Each number is 500 + 40 x the weight over its row's rms, rounded and kept within 0 to 999. Layers, rows and columns count from 0. Numbers have three digits each. The size before them is the row's rms in percent of the matrix's.

# o: layer 4 attention output (transposed), 256x256, rms 0.0776, rows 82-127, columns 128-191
# v: layer 4 attention value, 256x256, rms 0.0871, rows 83-127, columns 128-191
# q: layer 4 attention query, 256x256, rms 0.0873, rows 128, columns 128-191
# k: layer 4 attention key, 256x256, rms 0.0843, rows 128, columns 128-191
o82 093:521411478481509479489455516528465564501486475454580468511462451490493480514494500517522540481474485441471453537488473518538479532465548423480548498549547521490526558453519520539533522494456501
v83 095:487517515519485483492541444529484546485563479499490530547534368497504478566519495459523571434505428503502507496559475477543503547468444495510530498534440557503509530513607410530506492443580478
o83 100:489413539498451481509534456471476557534479481564504544540450507511489521439488470526546598418499438478460452530450458437547542512451496503515459529499531507442417572529539473497500471443526484
v84 101:563439483510473495514439553482508504531535540510439465488521511471532437502432439504477493407451562492500476451491488493549536493560491426446491467542540561492499510549455486480476582491571587
o84 106:548493478509503495547461533522522511500477542494455541540520470458509477502482484503422518475475516524564514435478488464543584494582477472460509471447552523483451507492523476472466537505559584
v85 090:465486501473458466515521525479525495475491474454487389453574555575470584478507451501547489474485564505494489459521460492488527498559503489442502458502508491447512489438537483494489439436481603
o85 105:542460527520469495494531494506535492416511497472524432478517509537480573501507526547473467519529540529540486435513488471474544427539503500480475501529442468525531471471446466565519443480498569
v86 094:555480481548571467514497524505549473557427574549518542486478455540461428462511532548505529548488496522460525512451523506446521433419462454508521506493484508469466526488470460473549535513500530
o86 087:485546414465424498528467473564518373593469523504523504495544517543481503503451496568526477499439516493508509540437534581504487487438525424493505483526469457436478548546517529492529503555437501
v87 098:514537420480553501487465486479498454493498558384476479456528519480529529530491524557525458483437558480536514466551517489464458516492499525508522512459458552529514498516529463544488560443466558
o87 096:511511502520503484481456450462496426467517569427487473458523456481513551497535507540538497520508540492500473496514437510464494519541455498508540481407446500520518524459568464547520463490504542
v88 089:514479436482548521566500509448526502413489549509496471477521447534494509456500512561577451561494500460526465431531505507402479487517487484540524504515530510514474513492459507455493479533454518
o88 090:521502426497446506526488493526500506488500568435515457545451497504532479481466524571511519492488495454472438462451476457499504492473513469529466540464499452502465560524507527529473501495498525
v89 089:482465440540529522495509481552532500469540454545496511476488478463492494490486554525516482465504448465541462481519500481495463553414533486514511485455530451531462478509439467479493510473471444
o89 086:494480531511513484486522514510526477511472517561510498444475492493507454566469586472534529491510462467545509545547481547514498536455555503553533534479616413536525469526484475540466524548501452
v90 100:537505461465480590447511469523513558535595462467598545509462398525540471514509501444463538490500374526519475535527517530456518510478461487530498512486509542524474526512510424535536498483510441
o90 105:498432502491490519502461511463481564557534456504540571518453480492540500501521443477518501460469383519436503528509445486540495539461459516533507537515586513432419534511555516516529507443506437
v91 097:477495494427451515481494489524501472525464483543480518506539565559499511500511461450487607451525530585490499510475530445445537466542491454498486472532485575457550464481509480510520541423550470
o91 085:469531517579480545473503498428486487428576452550492526476561472562547500465481518496427507527546511587452536541491501501501509482521463512511498532535447536533546396482573552478544520454553537
v92 092:521509510516505541526578439524465451583536488585557519474479541477511480477529506529481415532490478440458491591545497541396506466470604497519477535482497518452530495486458489436464494464433519
o92 096:478510469506494541475556448496493431529556464476520460519541522565456492506510529474474434554495477492483500625550486576452464530510577577513458521566511461500566482451465492502540481514470471
v93 106:556452423521544522448522514486438477541551433529553497496490504534513474483449504464526511438571512523473532468486570465463549506551500457483453483442521453473492447530465520529508448452531485
o93 080:546541469561562545504538489452514447459580456492509501465504467517470499522486528442496496539538456545471519508552536499476486488520508561506506543425525450550536349503474453482549518480519486
v94 092:592524527484440510511526528514496539503485500546546505547526460519494473533536502497391527512513446539509443548471492500553510482538482476540520534564553520480432486477506525506517517499527517
o94 095:503532514511489518533535537517487621481494463553507539466539482445522515533547508495419516499504415527489446483477505493539533473561524460497525522517573569456469461476493514461536532481480486
v95 099:534527619466483460444489491519533497492539528530536522546457504519469532457460454479486506525522437538524500499518526519534533544494473504560457546481505500505494522487507435499484459488464515
o95 104:547499548485473545544487531420464517514551549542547518558417562479507518490464476518554548527569486543477474533500535520477526491482519571509378519497434495419491580475460521478513424442524471
v96 083:510516470519454528564537426510441516524478510498453507493519393551513470546576496557507506520474482492513500551485455498518576504428471509491531483478546558528416533530493425531510526513503532
o96 085:479432488485435488560520472519458534575456461527520536503514536584495490486493494535493529435477467449460477544416507479520520500470515431479478503495600444438420560549518459518550465540421502
v97 097:542536550512456476504501465534518536512586558545529505503468525435501483526482509466504502528499548513499509526514449488582460508513495473480505441548510570502457456509546473467500514471549505
o97 105:540521558531512481504573494503524524466525520547461540486475492434470483435486497441451527503545526508542517533498486516556558449520489550454482521492550526481392446451485482433461526467591457
v98 093:455533544507464507504480499467473520569549501509567449492550501474526483431484463563510399519508547527504434555530498503556575492502475502494470535479458490520474488466493525500545451531499527
o98 092:467500509482481485524504493496556454539546521511553520503455539401499443499454529530495427502516533582510457481511497482490483476509494517510429512492509460544436448525394491482441440464523496
v99 089:505438484491488447476506541517505555504425497481483400486521476532482470455499498511502538451456498551526472448475533467495507517514529554539461473561478575516510533553432495509479498517521551
o99 085:486486504519454508532497540477507533495440463502475476535482498461493510458464580492468534471485489500502444443487510491458512583521527518521444431476517495529517541599536438549517485500491564
v100 095:512500439498481495607587432457532454470493495484465460542514443540502487537450565511533486546516454494509459494564466473492480476516484498536485535495514487489493518500535440460467575505563557
o100 097:507474446453513511513533429544447514544487522460501492556479481548474483449460488496515524506486530497470457509448477444482552400482516534530475597422484491467431554553571501482493532484514460
v101 098:431532551533530422516469458496408504496441507478466579498485508520543506506510546493492516537441497456594464472551455458479498500515515571498544533481508480559540495457553520441472581522511487
o101 098:484483543471578428466499503492433494537424528554447538470520454516482522472534514449527549464478531522606511461495492504506471485484506472507572525543536476561513447432474516483456539548508484
v102 088:562475421476490495561479518472501542434426491499553503494509557488476463444550446472489489465507460472523475502519485492500435445490470554500484520526443550508517531516522515557451486541456445
o102 092:458524465456533515517496492503450483501495453466522502542540487489503473458554433512408426470424455448416480479538533490497389530473476474428507457517485584544484572565554480497483498513453491
v103 097:466527584461453496473511515497553511452522445472468529502536427550498465521496500514445501523486528576457541512411524533530462463450577533571499511579489517483537479490484587480486495472531460
o103 101:528529492486484545480548569396554588468539488513517505504414523557561422479444519468504512546549492511478535485517488544505483469500470581561447525471474541492516516543527505446507500469500479
v104 097:494469447540489474477512471486498492525358489548497487486524440570460519528469554466513550474519490512536498513478470477523445487494504515462530502539547536541496491581572475482514550499596468
o104 098:457493517513479442465526527543455489498386480521493470430577460528502536482475502464553527477494494450569472506520520468537491466482501444487558518538548546553492504611583491467478602513536454
v105 089:408495536466509505458527536477451498488463507472461509481499497520499550493450480553450449532480563508498462517515497461458543486527476438501551504540527463491519520447511475398500534451533532
o105 095:528475558556536517488481511479462517483495525472499499493547447477553588481476513523475495548553593522523505518486478498515536489545504421476535501566450519497537522421485477483563499495496565
v106 094:432506481534503477509489538515556491476561559503507519466464515474487472505485457474529550526427544445503534494439503475512506507487502458471515538474441544544469501517515506544458508476536472
o106 097:502517506486532446465461480563542486484503550500452483475433434457482431528493505471488572466459575447497563488455474557539522558529457449487533504471474493516471501513500478532460528475560555
v107 076:484459451515577476511465492531475530522504479552558578531470507450470450524545555453560484504428437452490556460570486516495448493511550510427521505488525448528473507508440482466474437508473494
o107 073:501522518484509506486534516493485491494471526536483499445517489497472485537508557444571509504521483471594498478535517525469481487495552538486517497510534418541518472536436488518435480563505482
v108 098:515511515562514510461468468514475521569496547554455546486470480497504505552491576515497589507491504503517472568439563472532474526499501507546548581476490479525458456517469560456526547527513484
o108 102:523589497520502507505498501520505510576469553535441519471477460488475445572487582461530566443482492482597502516449558540487514545498515521585559534426532484489482435530480539456483555509473456
v109 092:536492422489529524436545518585472511523479464439485532493494590491536483562571489516517546518540516513507523566475524430501523525473522551555493537446497468477560475472456466508500469535477584
o109 096:473539580503509530608519533510469453530414444485536524469529585500480483589584507504464501520581465529537478513515528497439517549514527551517507493461542508484505503537449497569567449472377518
v110 090:442481495487475478515465471509525467498557494528475438440529432453423531435466488557510484529448504490507506543510509481581583544403480496514516524529517464567541453457433465456446537495479487
o110 096:519432521511522512525486536519540484506457533577501491508456496468498455496418523543483508510532471488550518563531459489600574545437512509502467519495531495505452477466451540439429482493491489
v111 094:499509441476477536562489453419545562458412554492438514514547466488473498478520492529464452487467558509539485422521526526568481491499455465504490536534497544529456449555518544470533563489566429
o111 086:485536482510444483510516496518524554488439535472486452502540480500521489443430523535442509436486542456509473513461502490527510477493495409474504521487540524573461445542551492455450557516543476
v112 099:480532514513548501514486549613517583466452487574487522457462484476461515514552534501546539559509507446568489524486487496524546554396526490473531521500516468524435452535423499448490534481535553
o112 114:495525497494518493554477502540508480487402473559492524488471483460481436512496548535550544568571477467576489555469503549540593534432501443524516546521540493517496481493469542531505556509482567
v113 093:543467497507471491483549466496537528460542490476506460492514444522616464486445490513461412560455489488476536473533510532498550471499498474495526499472504443517516472472511477541528522489478599
o113 095:546389509455454466485566490447537515465538513557469516497477512525519471447480474500433523533536464528500524465525414435514530457520508532516474549501571405482453446424479484510494489524477504
v114 096:482578546480510482561537481453530465493467501547451532477488562454447550507467541537536493563469561400492516582513476498509466522487506494457531532486450483558444524464507501494515477542503535
o114 090:420497516480539510501524429529457450526453470507504481515490533465467513504533472510542503499503542466524529524487479571512482530503490478493581509505396526487461504435461512487443461519458498
v115 098:534520433488542484546453559498457465516442493461443476473527528475391483492532511459481461466502446445578591509559474530540421496502478580477498464455538496566562532542483456496481492570456457
o115 103:471531436494554502530472511494439466496475513493458440520545487465443570519530489516496465414475433467501535469520564518532434508509477470466552441482528533543525535536539530484474500503456459
v116 099:452486464507542498540451482506500534536499541471529530525503537496502512481507517488482514569500544535558465504436480462435601462534498487536468529459494521497487507478515531496505558508489474
o116 097:454556467517545521551470468446520477523539400484484525541522534469489479478555536477500484522503542574398524450395535490442503524517477473494506513491455509503543472495493528498514481536507503
v117 080:466507436486453558527486495447510509525531509401443504509512611505489490508537452459466472521474494445464501568539501484478539479510448520402521490483506485536523532494500452466501528506478576
o117 087:460468481505506537510492443504473501521467452448484473522565468504514552537578438540439472469468550502447532502454513480489520531536457425426592481497437534455487554432530493492532458546414557
v118 089:543501524459494501501529503481502528538527483529546494509508476483543438473568485498491493574509480530516537503533434533420466516465481505491434489509464544482488501560524517560529493469550350
o118 087:515487497498526432508506509516478526495537504454480519526471491491521477437527466489424484531457447504514497523536439505528444468450481546493413473527558491560483450537533494534510522428580422
v119 100:496452442498489530488520541524464505503538453542461519508482587566436571553507485472508542410512449474578452512521530411458503582497584453483506491497543422516519504492433485509470462499502491
o119 092:477491500552502521509522473508479479436546476548484500509459479513484566551508575480509534527506552512532507488504535502440537508497547515524569545489462501526558424487497523507523503508469573
v120 102:436451473523498469503506498494556500487460460490464525510501463530435547539494523560515571491460539522443488472454519523497493507418589478574496522501524560487516444447499564541480493447462457
o120 102:453455507511417483475538530520532474483541462467531464493512524637500492529443532503480496529473505518426507596491489546496462536412587516549460503550517486527550458541534508559461559500461458
v121 102:531493534502464480536604433463494509494501482527502475519533510456481522505455537465527472424484544468448461504544484435544528449522425461464519462509504527497478509567550442522497498470564488
o121 105:481506535491437452489596468509506498457531533515506496480514481529477557501443510504499521441464535466495479477498475446546467405547494457441490526470494545508428458563551471502473486519542499
v122 100:565562468541489507500496473492466478563466542579503488473465413516513457479506566524480471524539464530521476505496437493515478497457501511474451487458532466480505438560516535477513528445578482
o122 094:535555474504531477478524483517507454554500572513464532428469458494497479495481544493529460523509457540612513519557453522518497434485500521522499515457527471550471390512512492444510536440544435
v123 094:497608514467501490500465575532452522565491492523497507452445549464402505534474464555480464465464484540571507496480470546506545487417484487460538507537528461515513469477543525485501512460502469
o123 094:487496484529499462515451535523487468513515491519424454462518533449471486492496524505473450425503499510560526515512499554542504442483477465478493461628530471533535403462455534466518520505512476
v124 097:429452489519449492442465480457498542482536469448547452483508459515550468501524498511554556448477541494523470474521592507462510451486505521468516466547490525518513469518515535468587515438491464
o124 089:469430490487461489392468494421555566494555485531514454425481516511526411453460562457533526434531526472479475512462473494465518510520501507548500478526547466549508395489514478498507515519552504
v125 086:521480526526462538483453506512497608508489492547513537550432446503511470538540531504438582513566396486560482515526481472517496514475504488480497524521512515484462533527512465452510526552535479
o125 084:491488506460488498494463487553486575571415531570473546491471488458487487541490494477529542438451448463513470489501514508529516496444534459488535466508573521420448586531503520443507510546476464
v126 094:446476452543527445554511429441487468471508472504562481512529401533495529479449536563487538544470530420474477498522513479534473513505458472520522501516474454520467513461550477455469493494512503
o126 096:487425504470477483509548439524510493539484469464548455524548515532472505407429473516511516503465543443437494539444450455505509486489556479526474545522491461518456532517488470516441516515493481
v127 103:464461497493495435473501477497489428445431522555504526498521482489409556538426517515523422534516469486455530481555420533442448551502488500438491558552500476501494510444502472521496489514536500
o127 099:600450460503509417455538445495497495486500537516506542497486497485501590480490453546556506592563434484527487512567501515506466505504495535446465536472480499469511535516506490507512510496523559
q128 091:562504558499519547550520443531498526489386444542432461488536514489483448535401530462538493413553497529486539502526562556553540502497424514517474518492572521488533504514525450548508487474495572
k128 084:491577453550533492545546498502522513478523488444497480516442524527554504455507498466534484560539482487468439480518515585556485498511483464517575488397508458392492532529523492446474525613441442